Weights of a small transformer language model: 16 layers.
Each number is 500 + 50 x the weight over its row's rms, rounded and kept within 0 to 999. Layers, rows and columns count from 0. Numbers have three digits each. The size before them is the row's rms in percent of the matrix's.

# up: layer 7 MLP up, 2560x768, rms 0.0284, rows 148-214, columns 256-319
# down: layer 7 MLP down (transposed), 2560x768, rms 0.0269, rows 148-214, columns 256-319
# gate: layer 7 MLP gate, 2560x768, rms 0.0292, rows 149-214, columns 256-319
up148 102:434524525478454518433561526445511437540515515425430461535444461471500470454478483503451429551485462521521465548488494507516480510489588406477464488570390533522411517477567495519506493591489504
down148 101:432528471498362499569556475488474576515517474560564496452482433471511525550542539582470597575558508525559500461519543514415438451547488538453556487460533575459423451545537466528485567473507523
gate149 097:479483464500558652455481501404473407474496486543466499485546489513637425479448478539529593528495581468513539476528547550555390469478548562452473432471493410515494510536512523465534365496519478
up149 095:449441389564499448503492394581430467591372577546494459462511477470468430501551574551505447497448491513429520553554446587443579543479495467463569521528507562491449545601459430579507493496502521
down149 096:476475586506589410552481530457514444499502519517477480538548398536598618542459484511349483521497547515554506472416532474429450508591521534567511501462501421504508531527555479479486514552503516
gate150 101:586571447529544468490412554472656487497387529425416496510449468537444471422548536538466518602569451527473527543508437585445549430498476465464583593482443496449480527491489540488506581610464434
up150 102:566423526433523526522404518488498505492492508446535545532502529467535421484506592523561507417448429663435534545508472562514438533460473567632556491533537576499484467456534452534497614468498556
down150 102:473564435540539517535505516522609520558442530557491438445527490430491544516479486505501540551433466626524486574519533474461534473504445551508558514417513527566480437500501566516492487515453510
gate151 102:548461479451434560548481563411500595545618570423398518505459445442440557437522470505566563503496452512489491457508490431407490439459495588482550517522557548447493441534520570474509520454559441
up151 103:474518491572558497586443509544516475448512498517565483433587498465467454514491536560504489423395441429490426493457488471508551541562566501523530499504478601526532507491501479477517464508564537
down151 102:482441558508468514495493488462407569610506511536524608526367426490502534497504441498568481558538468475432542509522422525379503502530505551468539429507587474528558485484496645465471544475483415
gate152 100:536405607530488593623490425544573422515500505509540527495582463589440454480412552497460514424503461411480401521500455485492534447418544521521439486455509509513504500534479529531443398457452436
up152 096:390488475522470425513530549443438587543484449484448476417593449426522507469465503448472522438586499455492430518494518511484473478538467526430460445422585580437498484526477520444538530511513467
down152 098:481473465518434528436546570568491594418581399393585435554468529569557470389440466448464582435501480478473490527507515457428468466482555535479531540506494511553466539552433488447549551475583438
gate153 096:445495499457511487496515469538492511557543462563488457473502439461459422439497512445474526533516450504556502495491515566560491532405505546601455575484548593492473465434484430454546511430477542
up153 097:535471433544518482547469562522517586385563460521557506399495485429500408678504486520488400549505446542465470504486545414531454460459473508459557498494466484419559500521466509537486397521579433
down153 097:385499458573445528505497554572456450515425551509533429430519525468542495507516451509516539531507523497541504550487536391506533445558461535486546511542609501565549501505486452545401634529529504
gate154 098:489513595447412524503472599444488455497485481514575522483521520449474495511513543426512520494415415496589505439440579473394566512513530451567494640495433562484464517454450429574462540513459460
up154 102:489542483460400505539458473478472479507560411590391603502442543517451445365483441491599480566546452469417488503492508564561463479473483514589522518423453519459510561399509565501551406558481504
down154 099:527569554490472447453528568523570495485449456479522557409452528441617489523482455605429587527486474447431502429512445548475486579518565525487531521511524462579438466487504529500503474529481515
gate155 102:441500543468409522516519436484485471437491504461484471482427505556449531413519527500530481480435397420448565497439525512481517510473441545366459497522525502574516596571540509547569505571452514
up155 098:493467484407506493501476459477505472442553470550491410580501467659525517469485553456449483579503442522536513514454471505459522527517517426439538588636510471437453462515582472498551431468520492
down155 101:500505515482457536531447423497440499487502538547456485556439518519367475496491588555493491512546467530452517541474504392517458430478540509466508527477411566458448518509472498520564463525487533
gate156 098:527522497492544425491518524398481463523518495442561517460446448465457646535548507450516571569401515497511428511515507568514505576557513445527414528448419547463490530456460519465491519468582481
up156 099:552405496593539474404513533558516467523482488523618468496537542467613481474479471585501460584560521526501378543517471465523521469510521503452505557507530445455561508495532614491598561519499506
down156 099:596605500520438521521524567463425501579519449461573460475442497525450503487566464398426460572531588525456538438494373430532555397510510382577543604531575440435580462573397541451497365589398531
gate157 101:446511437495514477526486552573489539416574599533420568484487503566575446517488463554527570567546439425469612495423530514478475397508514549607503521483511483498513506506456471625460575617537480
up157 104:419570473524497606502536537432497575457476515493560544528610562587473449412515513406561482486445496493504510511529480458557482646456488557514547514506539456484533530463387604491555552468514469
down157 105:517587413458514536500510538524526411538526596564479606491464521530494473473500374471470460523524396470433504517488492537498575583445589604414566489420466471471497511530442507568538476509546506
gate158 099:559611533515476511488488484545583526514410564497496420507539470458532532510555581499503444521457517497512493480560511505601535328488532486500556464544462594563483476509450465503476406535480572
up158 101:463500492569488559545489486484470416457590469548552583457523478541534478587442557496567435594510494451461532429517482505586502501417579509448513436489572551517535467419532451469497493484469530
down158 101:527469426478482464495452435499463504463522522501446525518496482467542593468520429560455565527535552498491491535518576558458521566487548508606516379480491529472488511513443504407455580490504569
gate159 102:519545546518572409514443536526462396563533527514504500446515533480503519428544535461570545417512460520553551528492531423444484610479439556593513521498448504443489467504508481481531472443556434
up159 102:453527550476494517555492544511418398473481549474555465393426537487473385426515436435440477512496500510468471473496419540512442529463484427389548486357528550529449478509517511539522484490473540
down159 101:558553452488478463480516535587509476516475613427561528458468423490421482523537460507565626465516478494469506539486424512522442474516556529518546526403488530505518582513484503468518444492522478
gate160 097:535492487544454482514465503397473552548468487549558511482507480557486479546547557493426629522580452526517400504461496485502581462536465383564537514531524463505468522546475505586492425521493535
up160 099:478504559441477469432507561497529439557464543557604428408462502528411469657492488499508523559564488583522503487488457457448534573544548443464409507640430468597534487518564457553576523443486458
down160 099:488588460549444526536424501452473467580489465634513521505548439505546514460464565392554497539528543411497467512483541504414399452552512494563485534509437467565508500468476539408470448588492525
gate161 103:558520504540510541537490494513541501481537540483495491510503420473501421440546515520542420460560466537414491458398437466581531508542443455469497421517522468523549521542451567609556514503513554
up161 100:458471570519546583593524440562500506400523479501551455484563496616550457532468447535473486440476524396430552561462494600415506495452594513447480586511518494571519529486469514480417518546480573
down161 102:467531455428535550547428505487528398515586564488543423460533463509530573470482472559485481431483577393525454426516446458463592483536480517493517565549460497453475480528613535525587592470472493
gate162 097:507511534419547520464510497414445484421553602447539457517538477517501462389571485527504454565453503477415573514552529464433498557534458514525544430429471437563440573483475474407536533491482485
up162 098:536542499393519349405482479495468489499511565441483557592528450590516475465433477533546589495497466489476463511543575557501410417555538507494416459510514410475431492501483600477462525470544389
down162 100:518581485580571527511591576572570560543472415475555524528500556423433555527477457538461470532500525528517548498503548475535444463512450558481529473548463546422555560519478477593396512550435477
gate163 101:449490479520544486533501397533535448535392510388448412480460520459542525514566393486524480381535465481502458392469481426547499540460474454469468453400472371413440518457559498534511470463511576
up163 099:512412513570431530441498597519554506374510414426501445491552588491582527497547525533474482548426521536418575444474437501449557450456448509529484409538485502558583524514600470472474499544375542
down163 097:568502559504432420466504502616494548548387544517406492453496456568452463551492456563427573482445545512528498422503469475505566543446433467418505484436499450547476544558536482538417445539453475
gate164 100:498554456521513481511524520442528477385554463474547504574575471497499504481442460503495529400588360482358588484396473583420508519459479509462514529395525532479579447613583493492517423584483461
up164 098:469570554460561473525498485529441525584525467606569468480474567500555479541464544475568513467437432423430436476479470454516549519461520406474431579505487426483463513501455484432445551428526568
down164 100:522444473423502459538423526517524481453539510469534460459433455470509510530436456446563518462542539510486498501476450530451475603533492514482431360484474439513495492556546538521461486459555506
gate165 100:527564511454512589475572417496562535467502546491604433486572500518451570507544399475455534564491480446371474508460567522542545505561447394538497454539509397483562454623477486503513530507499512
up165 097:432454552447470480480469532535506529528451371532528480561473540571555568525521424635516504511472545479443503562412534505483513506508509460551524465552552509504535562579497471502517605484485564
down165 099:443529482566590454553465520420466573573514571554475460500458456509610415426487429572552426511494474482527446506505489499486521481503433448498462428532519555460526509538540427514458448511446615
gate166 107:542524442475545562532490463526472528430527511406439462561531464477470523500519536424460501450397512589453426536499447438529505506471501419571493502543560481498503525554542454446481529498431409
up166 103:448552496500427488509542550451514422471403526476583461491455489543541526482490502427613470463548485432506520495486542505514447539491435553545498483419502466536524470485533381530467441447458496
down166 101:457460427508518363583545563555419427583421520583519466543395468589554532479480428557559445496516454520496428444465510564507535459489474547545481462551448451474449491559503517524505468372511489
gate167 100:506514513556536518578485450527559534561489438586405529415517545450518558471559443589500637446500436603532495510536477518531463585513450564502510499508520523421618526614469491495482476526482396
up167 102:506478482544476526619472529512503524475485465549515568488455565515537382459464553418441540536511494458491575545509442439441460444554568504467529467504482464443465521472542465434469442487611544
down167 101:468495468536477472499552473611436573506473488530529569535561466398552453489511632457529452553546483502439555563402460521443518403425519473530508456518523565542449511437448527449563511416440460
gate168 107:384550529558418531512490527503542545490508408528545543422588496490403566535460518469475494497439470585453595496413516489505495476551398497612511512559548484534423452599398591545542501452491571
up168 108:477549539575552614517514519472645583481483511549478601542496513437487466489535530492600535532488455538510513491468558591491410494494450457505443501438405465534493502530555582506467385490537460
down168 104:518514493499540568493517430499508539420482447627485442527439455447532385457521466509549547528580523453464504476507499491573491491494538460535447519484514524547529515481510567411509404468522404
gate169 101:500542559510491547490478461495487492474465461459515496573471505531510508496483504478553389520534454497404519407483492546491585528526478434533488542508485405497563567590503465506512471498473475
up169 102:455452488450451467507502432453524551498587529419427472485593467470640505506454511486490470450683505485450559565451515566495514422561456497479459556538590434512489583578503522450502563532563622
down169 101:461534399453516504481454446493465436463574457448499459533504585403487513530447486524563506533538503398465473499479500450448484467526403565463432550420540616530373491468519544464434476469535482
gate170 093:465440395454512441542424469505512439525602585495517476456544493467540549472567498621593487465478530488541450429509544439484525511488492561527499499519526512466575498480558486563464432490517525
up170 096:548437528527552533458433554541537516541502504534523524502449468472531638451516517456489501489564446456497437531486461562626530482403467439545626575512482528474468552550543497502512524460430495
down170 096:488554437548450423605574427523469470385568472495543587419484551518577550491501535418435502410469543479551468483489551415524558497542524483445492561531496412492616579463479547528563517512509502
gate171 097:456535506491497481548435529468454549503475489497538464420532505521547448462460550378510448574472510483519469461464495526469491541470488438526459528511469430487510474474452468485534564488453500
up171 099:460476507524490489413538518414521558391510482397502490564535429501566536547553508496484599444571491489458459483527436541471503513589488505447484514553552500527492608523538567548523537443526485
down171 098:495474537451514554535501543499571520452481455517500515526489488432503583453561522478497559559462481489516417471514506446548607446508580549435428420435517500534462488548505450498500527436460391
gate172 098:515495466447454474479509574485433441555435611570407528415544424547453500434540532467401509530619533565465560438447472456476515418522504458498555471580456503458479389449556530442550493543459456
up172 099:480393469530496421555472461469514525556454467466478500472554533535548434466457485594444515484449476361545436467570510536443486424515440457528444461508527547494499551451510583518602437534553452
down172 100:483503482444493492497489390519442494476585458531537417476525575470439583495436526476485492462470509441448531576520536425512514507436480508418537435576468419515445518424465451483479484477479542
gate173 100:427528554490493478469551438477533443443480518457443519432486503536578573474531526458540538473495466466505457536505558535432508467473561438388544570486457518525507482438464550475563576494564545
up173 103:570434545502592471489591480471502495535439431555419568527489539525467448505552619398455455500437512551465591541461531459546510473514484516477490542567461506505544529460444437349546594505497571
down173 103:600453532468513513501423471507508461356432503498531437563523483546390482521569587392548471522487539486497517471554571537468424551586519481507472540522436493598459413526438523520553486496597537
gate174 097:474616484478548545364531577498546432478570533507502507570555589602531497525443469503398502517483490549484470560499511465515620485570478505449479505593561431547529444450505558410452635571514497
up174 098:543451551579400431506564478488504499455451475569465417510578594570449495538516550530529558451446521470528503459550543416412518529459469492488450444533382463549519549574423514557620515491591481
down174 099:533516478466429521532439470432475494467551522498449434511493502515444513421555544526493415525533419530449481499468477497467424484536512561551446550485472416512452438519526505443500500574474543
gate175 100:498548562540445455529514504604489503452408411453516545561523436448483464456452493581471522457493505533528492574514478477514457521534412509542528497595514454582538440510498621524468473495486527
up175 097:548491441552484426457508537526573467549567506437458400538475629499501523577511444521467435590474455503477461472471406501459546462554460513476413561501402527537491412496622486486555571570466458
down175 099:523417512525480441541483470489399474523448510473534523461520561516482522493468521525551458528537455408435458532534432479517479531526517491523492461481420460457412531475500515582636507468510497
gate176 100:395508536488567424539501479470417515509544556454504515494453375555565445464577507510450454431499550438551507468536456528439453584524484407439423475494483459431445430503558550572514407528621486
up176 099:336455467535485553551514585556494504422425541503397455498502447423516548562537504462484507524470528590466556477528529609374486477506539486539446466508513523513495503459500482539459416520600535
down176 101:455489402512504564411454531471486497504441488499514566534554533540398470497463633466503494556545527536440554527467534521567514536418439514466427401548434410518516509420579517468519535457538529
gate177 100:569443573531433534449447465449462558505452516513593424558524526572513554471534530507580453443529500473467514439474483582477497502522513460476594505555503555448502514496502475548534596461421508
up177 101:550436488530510535553611454473497511458509508605444494528478493490529541450406617434449479395495507577545498554503440496485558567472491493500546581548538457568507528453564451545525435506512472
down177 099:409455587492513462460492508446439523473583567484523593452478408444483428512559548541517572569519554563508497463422484497557504409617504509425465480449572471504549453450511477568538562541577613
gate178 104:519569547632534532505551482547557576514561461518520460536398488508455480589491477532483505482454505522461482514447516476344475590505518455550566430463528520506525443503479521599475514514541577
up178 105:477430508473484466449455550564459458428489424546505546468474547480557457592458534484572533542509497515615502486522461481546459560502492555492471561461527412440517476464547541545482415441555531
down178 104:436523455454437464613462496490522482395440580378576439452511525482508431486563555468582563484467522554595487462507502485662526538407483535495545444557498454463419536497424526564558458530487594
gate179 101:521495584496466459551478510569472532552559529472546512470503608566527557498547537521441486496502457463448467493365532539567472488465537604470522564477347443487501556553456520534506527534529529
up179 102:496479457654458523492538420488441508451508417522511461445416490519500550491500364576537495595601468468547387476502532468506546479554535508506566503451461522432502459508497480546505481321465445
down179 102:484491533526546531497502446510410494504472476544568476399513415440592469523448383403535551559523522539519526505534541503538448556504545432503537533484514483413560578379520534468537466547515485
gate180 097:571414563535496562516424572536616521524396537513349529481482557448484497423482562546544517375544452532419575439530531437545505565549500463504554445433469537587494495505540542452533496519542566
up180 096:585529462461556464557582436527524594483517414422541550440638479522558466409500495520547551499511546395542481522542618552532667536581519441509536394522394470455540444453535539449524529498416513
down180 099:445497424516528502429483515487471503563470502515485370498475503420443506535460456523438555501577507440598430452400568480455447518541582536520575507504451563472415477459521546477523554552565600
gate181 096:518480526431534415489646578513520620469431579603476493539481398554455485465479578612453491492528463548490458462434578424553443491505544509533542542447476535404629509482478486506459591422511494
up181 098:513491551486493449528408574409455422520495455385438532482505481389538514459490504421495528481613470465488504419493573547523481537468471513532462585475447579492558493604455612571552496552570493
down181 097:456534500481484460489368559494430593463577490544478433564439446432497500457514494533528539474496540536475474472547526525489475389440541442404489464476507487615571494528441542468447538596489506
gate182 101:464485427437511475513483422470453461470488528451469526516482389496516461558537480472510553431548519482449451423491424451562558492570494417461484518489482570493480525507429571607491482479547440
up182 100:570537621531540492441519553484526491472471491514513506512475473424430595543423535445343484453565404490507538557461517516448489450497415495483502516442495466518494461537521469435493541535420562
down182 099:459576477606491469516455554482483553400502571618475445513553525489490454581556509448418509532558478521512542460509546484419541443388471532485495568532491545506593376526480472641491521460451506
gate183 104:490596545454604508549547495555440543536578472500492489448580485443483337493486481566497428488389396473422512455419449485545541523589437407486586499531560464500519598503431464492491515482502519
up183 101:496461518482492410448529568405399595567489461547471576456554466517458525524485520477406545476347413525474554526524481472520488472544596531536485620473478414463549509536483476592447551475426474
down183 101:515514524456577515581513525483361512469482478475400535508616482515426473567493528544384497545466533513535491599419514589614547519530509495445441611377516426449506527560497464554504536441430495
gate184 102:490489527526396494461578492484554527464448483581477456539509504555488511490465490437471532535517409458500543450458538546546511477580446532533507458481572496557506474573551408534459498467502427
up184 105:492501516519587534491534518542485498590562404476441478522412561522490438600519437511545504544483505460536548528507453523494487430456522490537489506529357446424453479527448555511509610486647457
down184 104:441568504475390578516582491479547481588557405590493497543462421574488507477512478586493466531451515522593475527513495499499398350435479484550427439537402469497506612604464538513405518490486538
gate185 098:470435536438527557467534559417476441491502399476495518497456575562435443495487433515481562488505482464510482544441473494556543440549501533614481563523499529495440508448516523553528486518460512
up185 097:525549553543485486491515566615533548553512509616497378466459517508464578510440489483517482535481450488593518576436572435476519486470479486517602401451559485496435453508506518546451485606509502
down185 095:463456425498491488510411550451584399390511488518535570485429470540470400573504499483477472563398566618481493465381552516559449475525452443487508638461417471527555518496552429508560454479557517
gate186 095:510487536478466497596434431539448559511492569505577509509499543531434449557510455463494463557544399553506570444470453494418464449532523447506431527465519468519533580515511498518516420511418461
up186 097:408517500438402558437478496463451468441649431539504564535549558459448484539401425604474576507514511414564487478594485561438562496496463543502350473431484576524461504445522504544424481477515438
down186 097:568522520586572541505530526462536474374551598507485563536552464520508563563438469542536533524417435467440580459484425507538571471582453562502496523504400499512518574516484543565447494519566478
gate187 103:638514518496463480461505464479567565412483491516405464532413484477467482508544576551480551483409444547398539548496508595458541457536516501538494473527451450511481404451534562477527550485371431
up187 104:528499469533529438591485482559488443426457519505505531473437459497485452424566527493593518461535414394441532564489508498568439485426487431502509443487480573541576491545571529556531413519395601
down187 103:440560416567418504431494590438476511487545471496454557461466484431395473514436507469498517435488504447517543453479428553456463475441466488517506432441440554529492497353434485455523487583446500
gate188 093:491545416433522469514529603436450481461477572503480516503431574566486512460500560434446447539558448503465467526489527519458470512480454582528527581491473462499427561521527472512486518606574419
up188 093:503518558530467409426588581490432510558434551481455432426456563551449532563556433522523504539619537435559503527487482520545450555508423540473463549478464646565479467543485368429494580535515494
down188 095:480559514447507469505521472480517454454433562592529468450478475477575586488543429484516561503485501469469446616509487454508555516455540527456443454449550437511517489503509526469520478532447519
gate189 098:477482403516475457474643584459525433508474547455484517446450550511481465511440491440441454541433525466516484573525445463471496555541466449484529396550444561589424530501542486457487508493495467
up189 094:476550450451475545467534454441491517493580438554493499469491556421459491411521521509491518429526545503405466447432555539568426515444477590568479578521540418448507543572389431455538519391427536
down189 096:549540553476502560533432454471539491452566488481516537493582546470522487510603512474537555557517528536593548511438477478543480430467381545554492498553517538456531509544458466484459608536494426
gate190 097:399623589452496554423457480464565478522502504528389537370528500443570465478505493484598497556494486432523656522540534462513517542448454562522496490510477549503499501537581440432462390391514476
up190 098:457434535531446476503476547548501507501580559551518556459469511481520601622443478475483554490489586484550525504447505460489430524375566447521573466558551419480500468484498412415500540520516541
down190 099:613502526445563504479549463559642505480425466462464456490477567456537512418522564478523555528543554551499511482517552532565497502498559436423530465534601484565456502587517494539533417485553462
gate191 099:568587500515613484519444474473472472480464432491575503431478549565515479526497541523462414534491491412592516467504542539479504452440523496542444529501525515602450531532459497560528391538514425
up191 099:562422545448491561501464520508450501411526469436525553490495582475486387509501463405485492490544561587435540499487450492535469420531516522506482552561506470448526508529454495425520454540466524
down191 099:463508504505646624464441486571400537353569483566522572415506513539548412528478450498499400584521537491450535474465528443476566545460439448494538520502524450593504470517527441549572533502443580
gate192 099:470484508472490484516579497526507446460464545525489622451544551516442579397419528462602536420413529487606520404529511496592438511484446472482508476451554480504405408522440564517501490480572572
up192 103:447517516560552531481486408535560527508421519470400496503539631485517489514539537435576437512427557488527549543530447560454522546409518518446504516469451521461477434574565491444453531430547489
down192 101:586425475458492395503503493530550443523534517526368600530437531458562486541549493490469521554577521540531517669500439580414371472529497510463459522430568527483410500476413444527495485536459483
gate193 096:527452519467453543502556596545543501505536547425547572543407418594544491552427461429466519564515475541383529472455494528501525460602441515391518449468456522543494514567472511469508523567463564
up193 099:456585486481511588531514503452543438474497482520551527593570491434538516552430498550560511549501512409492477539448534536510539525419506521474462469504381471487428535442548561545520489533487497
down193 100:507447440509414525469443554427487432550379539552519493521504480514495516508447434501432561431536447425516467549568447538464535502535517522481508558551544542497430473502483489500489560461558527
gate194 098:574549545445495490514592454515598512556553447465505539475460442464463419506514595503551515434444369546442539501463447432413499451548493522539532472484414536492644512545461539507565557528582515
up194 101:456524515522527508465536556436587526493580432497520433456563470525477506521398506470393500487509598480484460525518448472468468515514453450611510551538518484453439599589414516570566536594585477
down194 101:516479483470573527525509471440560539477448524573526655429491522543554432550492512514508545506515539551479463442418453505472505552530396485471486552601526498522514566455493553567470485489535584
gate195 101:498615532531449419460456520565527522545470480572529434481372575486443478481582489447465505505486468491490492507483450475501458520482503417561535494449461550505519505472541505514419487512505513
up195 100:511421499590450551539461454521526466529515551518493380440550525463509568474480497447451578477485543516532549526488486570584523481579577465465490502508539452441512431562535461490471520511524459
down195 101:489418539483520445546533468545511507551547528436517488568514425565511581557429533465471547529478472541432454530520483506526490428548431484393490492506497435503383420506503460469505483530465473
gate196 107:530583578578572470462539461510405648553409516510553556474442520560451458458536509531375472512548469496460508488450542508486531504599487488495456510558507489546530423541514481496471551498476531
up196 105:578518463549550463493551529595525589425576529512534477542418525560510462505530534449468635606408544502530479454612522537446472484522478491473517492497597526461487499515570509461450561442568544
down196 105:591449517450580497514477513486575453567538476451430492547538528484569382491547517524538438526486520467472432525404540520546431547560499417510502567487426463530544604479518566477453508481527510
gate197 104:490487499515495532526547483404491497485517540398506524427479518537431478567505509474458565494487498554568527463489496480466500489541500531525474488525424549491454531554403514513537424493524599
up197 105:505518553516458532520516567494508488497479453497455503602518464527573477516413558510533460518506530582636417534515541559576532447441573492472476543554504468490551430507465449524485466522558511
down197 104:485481570514486475565524478508543473446507493526479423577499423462474463538494426485492507565451577558512470482490504480485474530554494442533574469544511387529473445523477444373429583445442441
gate198 099:555550525585531478433501467463534540495409441445523498364526560571417534452486551505559481501589534595487501473426496490426520548513492454502447498458406524485491549576536497367499502448585557
up198 098:445499500432478464512405555487412485510488526540454573520482509471499515546514471485445464487442570508532491468566534520542520504478562544510570501450469448549385478486501454489562440557548504
down198 100:416538508455457510551443597525540464404424562467470623548471592467522444571497525571490421405470542375463492458478548466497626516544509503500483513497576457407504536510471510599459531538511512
gate199 097:511492531556469558494502496478555385482475493534570420511513591482538477609524468578465465468477507450457580447571475603529445506480521482485465439584510430572464584392520569551541402457524507
up199 097:503516467492520528404469548484622440596592612473516485521542428537570494503421492531595543501513494455440493499456549473444521495510588412507478452486487444493543533493444437540403541514434490
down199 099:519502458529530523502466485442561505502543461518568522541576493432533502565514455539491542540528465498518463467458517487571522586398420525582525559521454504570483574445492459509544466608462518
gate200 104:482523445517583543502446467451427475436522526516554438469468542504536435427509494480493466513566508521518488485431422548408547414473419461577514508512507499478481463507535546524455530554405554
up200 101:530474480593421547452453484508447516434513501447468405547528511448514527391473537587470455444507617394538554539482522504490454591479486428473563508541564546523559477564522519421423394532551547
down200 102:521545492487514566554453534513542426528465558499478536454494420434424470407553518523541546543540571594460545464488445490569506433524518427402617486483476590443532422484468455519564533471548564
gate201 104:570490548517441491544575430448459556554476435632430450475457508592559480454505544467453614464484477470426521475488481464417380473534470422482432495415534482441428517536535552488475482450635548
up201 103:589502532516530457483473477497524533517496480496489482566445495448547565507512444471484486471480495490501488408501480499543416507553515508525644447446429506537397457602592496455455510570537475
down201 102:569565443492531558458490523532489562455582452468524492446542548517507532482516523447468576459540485399377440486450544556532483555489555527415553476557601522432494433483504527411457478458482494
gate202 099:429476500465491455423465504390486485548459485499553466469478432449458421530529517496552440581511484453540587547442517473457445585497554490468521486552523442509523596496535509479535487509526504
up202 099:476533598502528456538518494517576487504451500498425566483435520519534570457443481552375567610444469514518565447464460467504470570480421498485496384549486561412492508514571525552589447589515476
down202 098:600506479446514504454542467469482434433523382545453537521479550455347442463506493388452560539473476405544487494437429533525491490505497415473536463490458574481422511596464462545510518543506498
gate203 098:615570530481484470563464449582501519594505375419511434544518478469471477523539488545431407598438478534456461444468489471493562560500451494499565415444416541506490446501468581482453502528366561
up203 100:537474471421458473524620465551521433577451539495486519589480491437586527429562463508451406533501461509518479507474457504485487464539480458539511535512477526517488410449618461543473479493544479
down203 100:508474542527473505427473522495534565451615379503529485503572539576436438447468485518453490332518571465425562556555516573575571449503536501513438464501566479455583528418492532476566494502511555
gate204 109:418524606478468409518467485504545467507423499559453417444494585517496446493491482510427499504504443479513511492426481553550462496480554507476498534365417523482461535506509523463529494537549490
up204 109:552487488477574451508609528442466541518511449579451464497587366483398475581556431532411492453511559518444420500580467472633515491427484419514528522382520477516471621495428435471516539534508452
down204 103:560560447553430488583554566566434461456630514477539562527555497586502459456494496542490489416516425505482529602518516560534400487448543416510496533447526522579537411490476551548462513552459418
gate205 097:554523378541497565595497574594493448478527549552542581484430469476500458445543449516485413431490479442469500557530516507534541479550413469422518433450538498484596579497571484530424501497525519
up205 096:425462458385505470569441544475445470555444495400463498491542636502488540438552431470551496445573444554503491446399475504528497477509536509561566524482548495572551509415404514515484538590439475
down205 097:548383520479509429533560575573553509455547535463509474553447501450455450510504561554542474385517536529497483517445490456577515433549577468388431434462430541369496568621527493501482390487444456
gate206 098:486563446529506406462527498498449500462569600508565549472482549465449539555572541435483491556510515518527471476453456443420469459510493472509457434534437509521400454455415520454507596521506457
up206 097:550518586584524510452481525537473497446488500558467514474522556527461459436451521585625414402504532458491464511488438516525515525530466491509505533458486518460522470502447531528546509600488447
down206 099:440462508539515479534506546415494520489579479499570499506552514609531493595497536515520603527562519371462437538549496532483438585482530524424532403609458508473470565587591410575532511429429524
gate207 095:558493427492529462498517367485472405506382447470441512521492568547464434454527457439478535519544500526545549591471456493412445537605459468512518503512521503546489501524525481555473474480568477
up207 098:543487462468489470547493577453439573466511614553466500544438501507437524536529532574549510501544412492533522478474481513532503544447467476440534498497520515544505547495492485423499492498519464
down207 098:383589507547564534522469555467512511427544540533569652537433466453497564564519529442502493488414475513465599485532461582407526427524474473445420488498477546505491525612522547478523519487444545
gate208 098:536571493439575568558489537530436460547481482453446527442409460461551488564457564470482626492501468503447459422408523474529566553501548430548514538519470426526421356483533543548533421449552531
up208 100:550449470451474578510472436557509470478450580519486454578463554482461515482440456437493535464504418570508475470548508489517441512448482415538453514474405543518452507489552383544525527434517507
down208 097:432582548423534460450573463504417444559452471570538499624525472496424536577477380434515450498561409587468518447514472512384578483440435561621545526470465606503419534360535461480513491477489529
gate209 101:563471498449526501541487446531536567528512426439469400553592490442476543465498495467556481408399512409490557541495562508381498586572454503695508462518531547446544463519447498496481504541435515
up209 101:494509528552484548448531508521465505570441509436550554409456406564417571419561531442529551549473634518537457529558493503567514538490400503492497590511538476600543546527441457456545389554495511
down209 099:534526499427552477549511551501628468454425428498457494454482476376501516514482535449525526532388530430609465417517584414585522482451480536520498477416503520541502444480496471399513352537393530
gate210 102:573583449536511530496519527537539553537435531544570535455514483496517529378515535461473543462401527455484529483451588444564506567469455547564550473416474403525431495531533498456544453442511524
up210 103:562480445465517444524512485496489494470544529541555485583494453612487495529482546522485467616468474527468475512565497501523529528579578527539457486494428558567475570434421508579576472487569507
down210 103:463480521515479513418523515512473432503511480533488556469525485582506517468516499449463460559439442464436497432477497398518465548460446606547489466440402465579445627532533474515506423460537461
gate211 098:544535486496402490460435562510488499529523492488520488540526408445470395452509462469512526462554581474497417453504485481450537486538508428462445417542543556545545467511473578429461507523558537
up211 100:470565554641478491428489552431542549443575496529424574444544470547491532450442506440507556440502519531478510524469597490572461549515550559484541560438577478475464461498486488482497411464573450
down211 098:506488486563549443516579482472477490482544552578520409526549433527554498533527508521499476490501503538516522469549423459410487454457527472528390442510502486497536520556387485427470535489481392
gate212 097:542438447483464401493509506433519572494413500577478438481585493534453523535455524457464535432520534483560486492539519503485615508494486478605494474513499511541569555433541569477557467439501498
up212 097:498471574502585446522526497436499465499531584453435474503517496516425546364460583464432440470486477502535577556525536479500512519498536546613512477550524515539484537514557527532560485516518463
down212 098:486512463523551478522568607391493481489589525473485513537432448495514473442504469458532543531472486432441471558457518577575502483555478521592478495482553435418443435584495523438503510527481493
gate213 102:492547567487393459589480429469550506491466485595484541509536528511465496475521507520519408490605380545481595537549485424517563508524521513498421486387490505422518519559437535513482511508542503
up213 097:465510460474434454528580491448493500468525521479446427513477474602501514552507511544488504446569524502525515529497537495403513592572490424551519451435578528416484505569465502504532412429513635
down213 100:524508525589505615464496446480493589357484529401527418519523465572485465528439530565400441442483593551549450538497513658506379626515493529506469472526481452465584584453602544539451550584537535
gate214 099:576620453529447444468552523409525579549528508567550506397506564452468524505535539425455473494497518357453418527514509504533549499474434518526594509494454474563583492474498479488456539562552565
up214 099:570563523564547545605401586464483523442527474513475561547505469544510502468453472526587419522489460515514542463455489471508504419470549443478501451555404466557498560502459440468554532466501509
down214 098:439518438440456535427542528414436601550411553403573501558564553546422396526542434413440525575511463493555517509580504457502542627512494528536505525452574430509484480577493533447434434506545522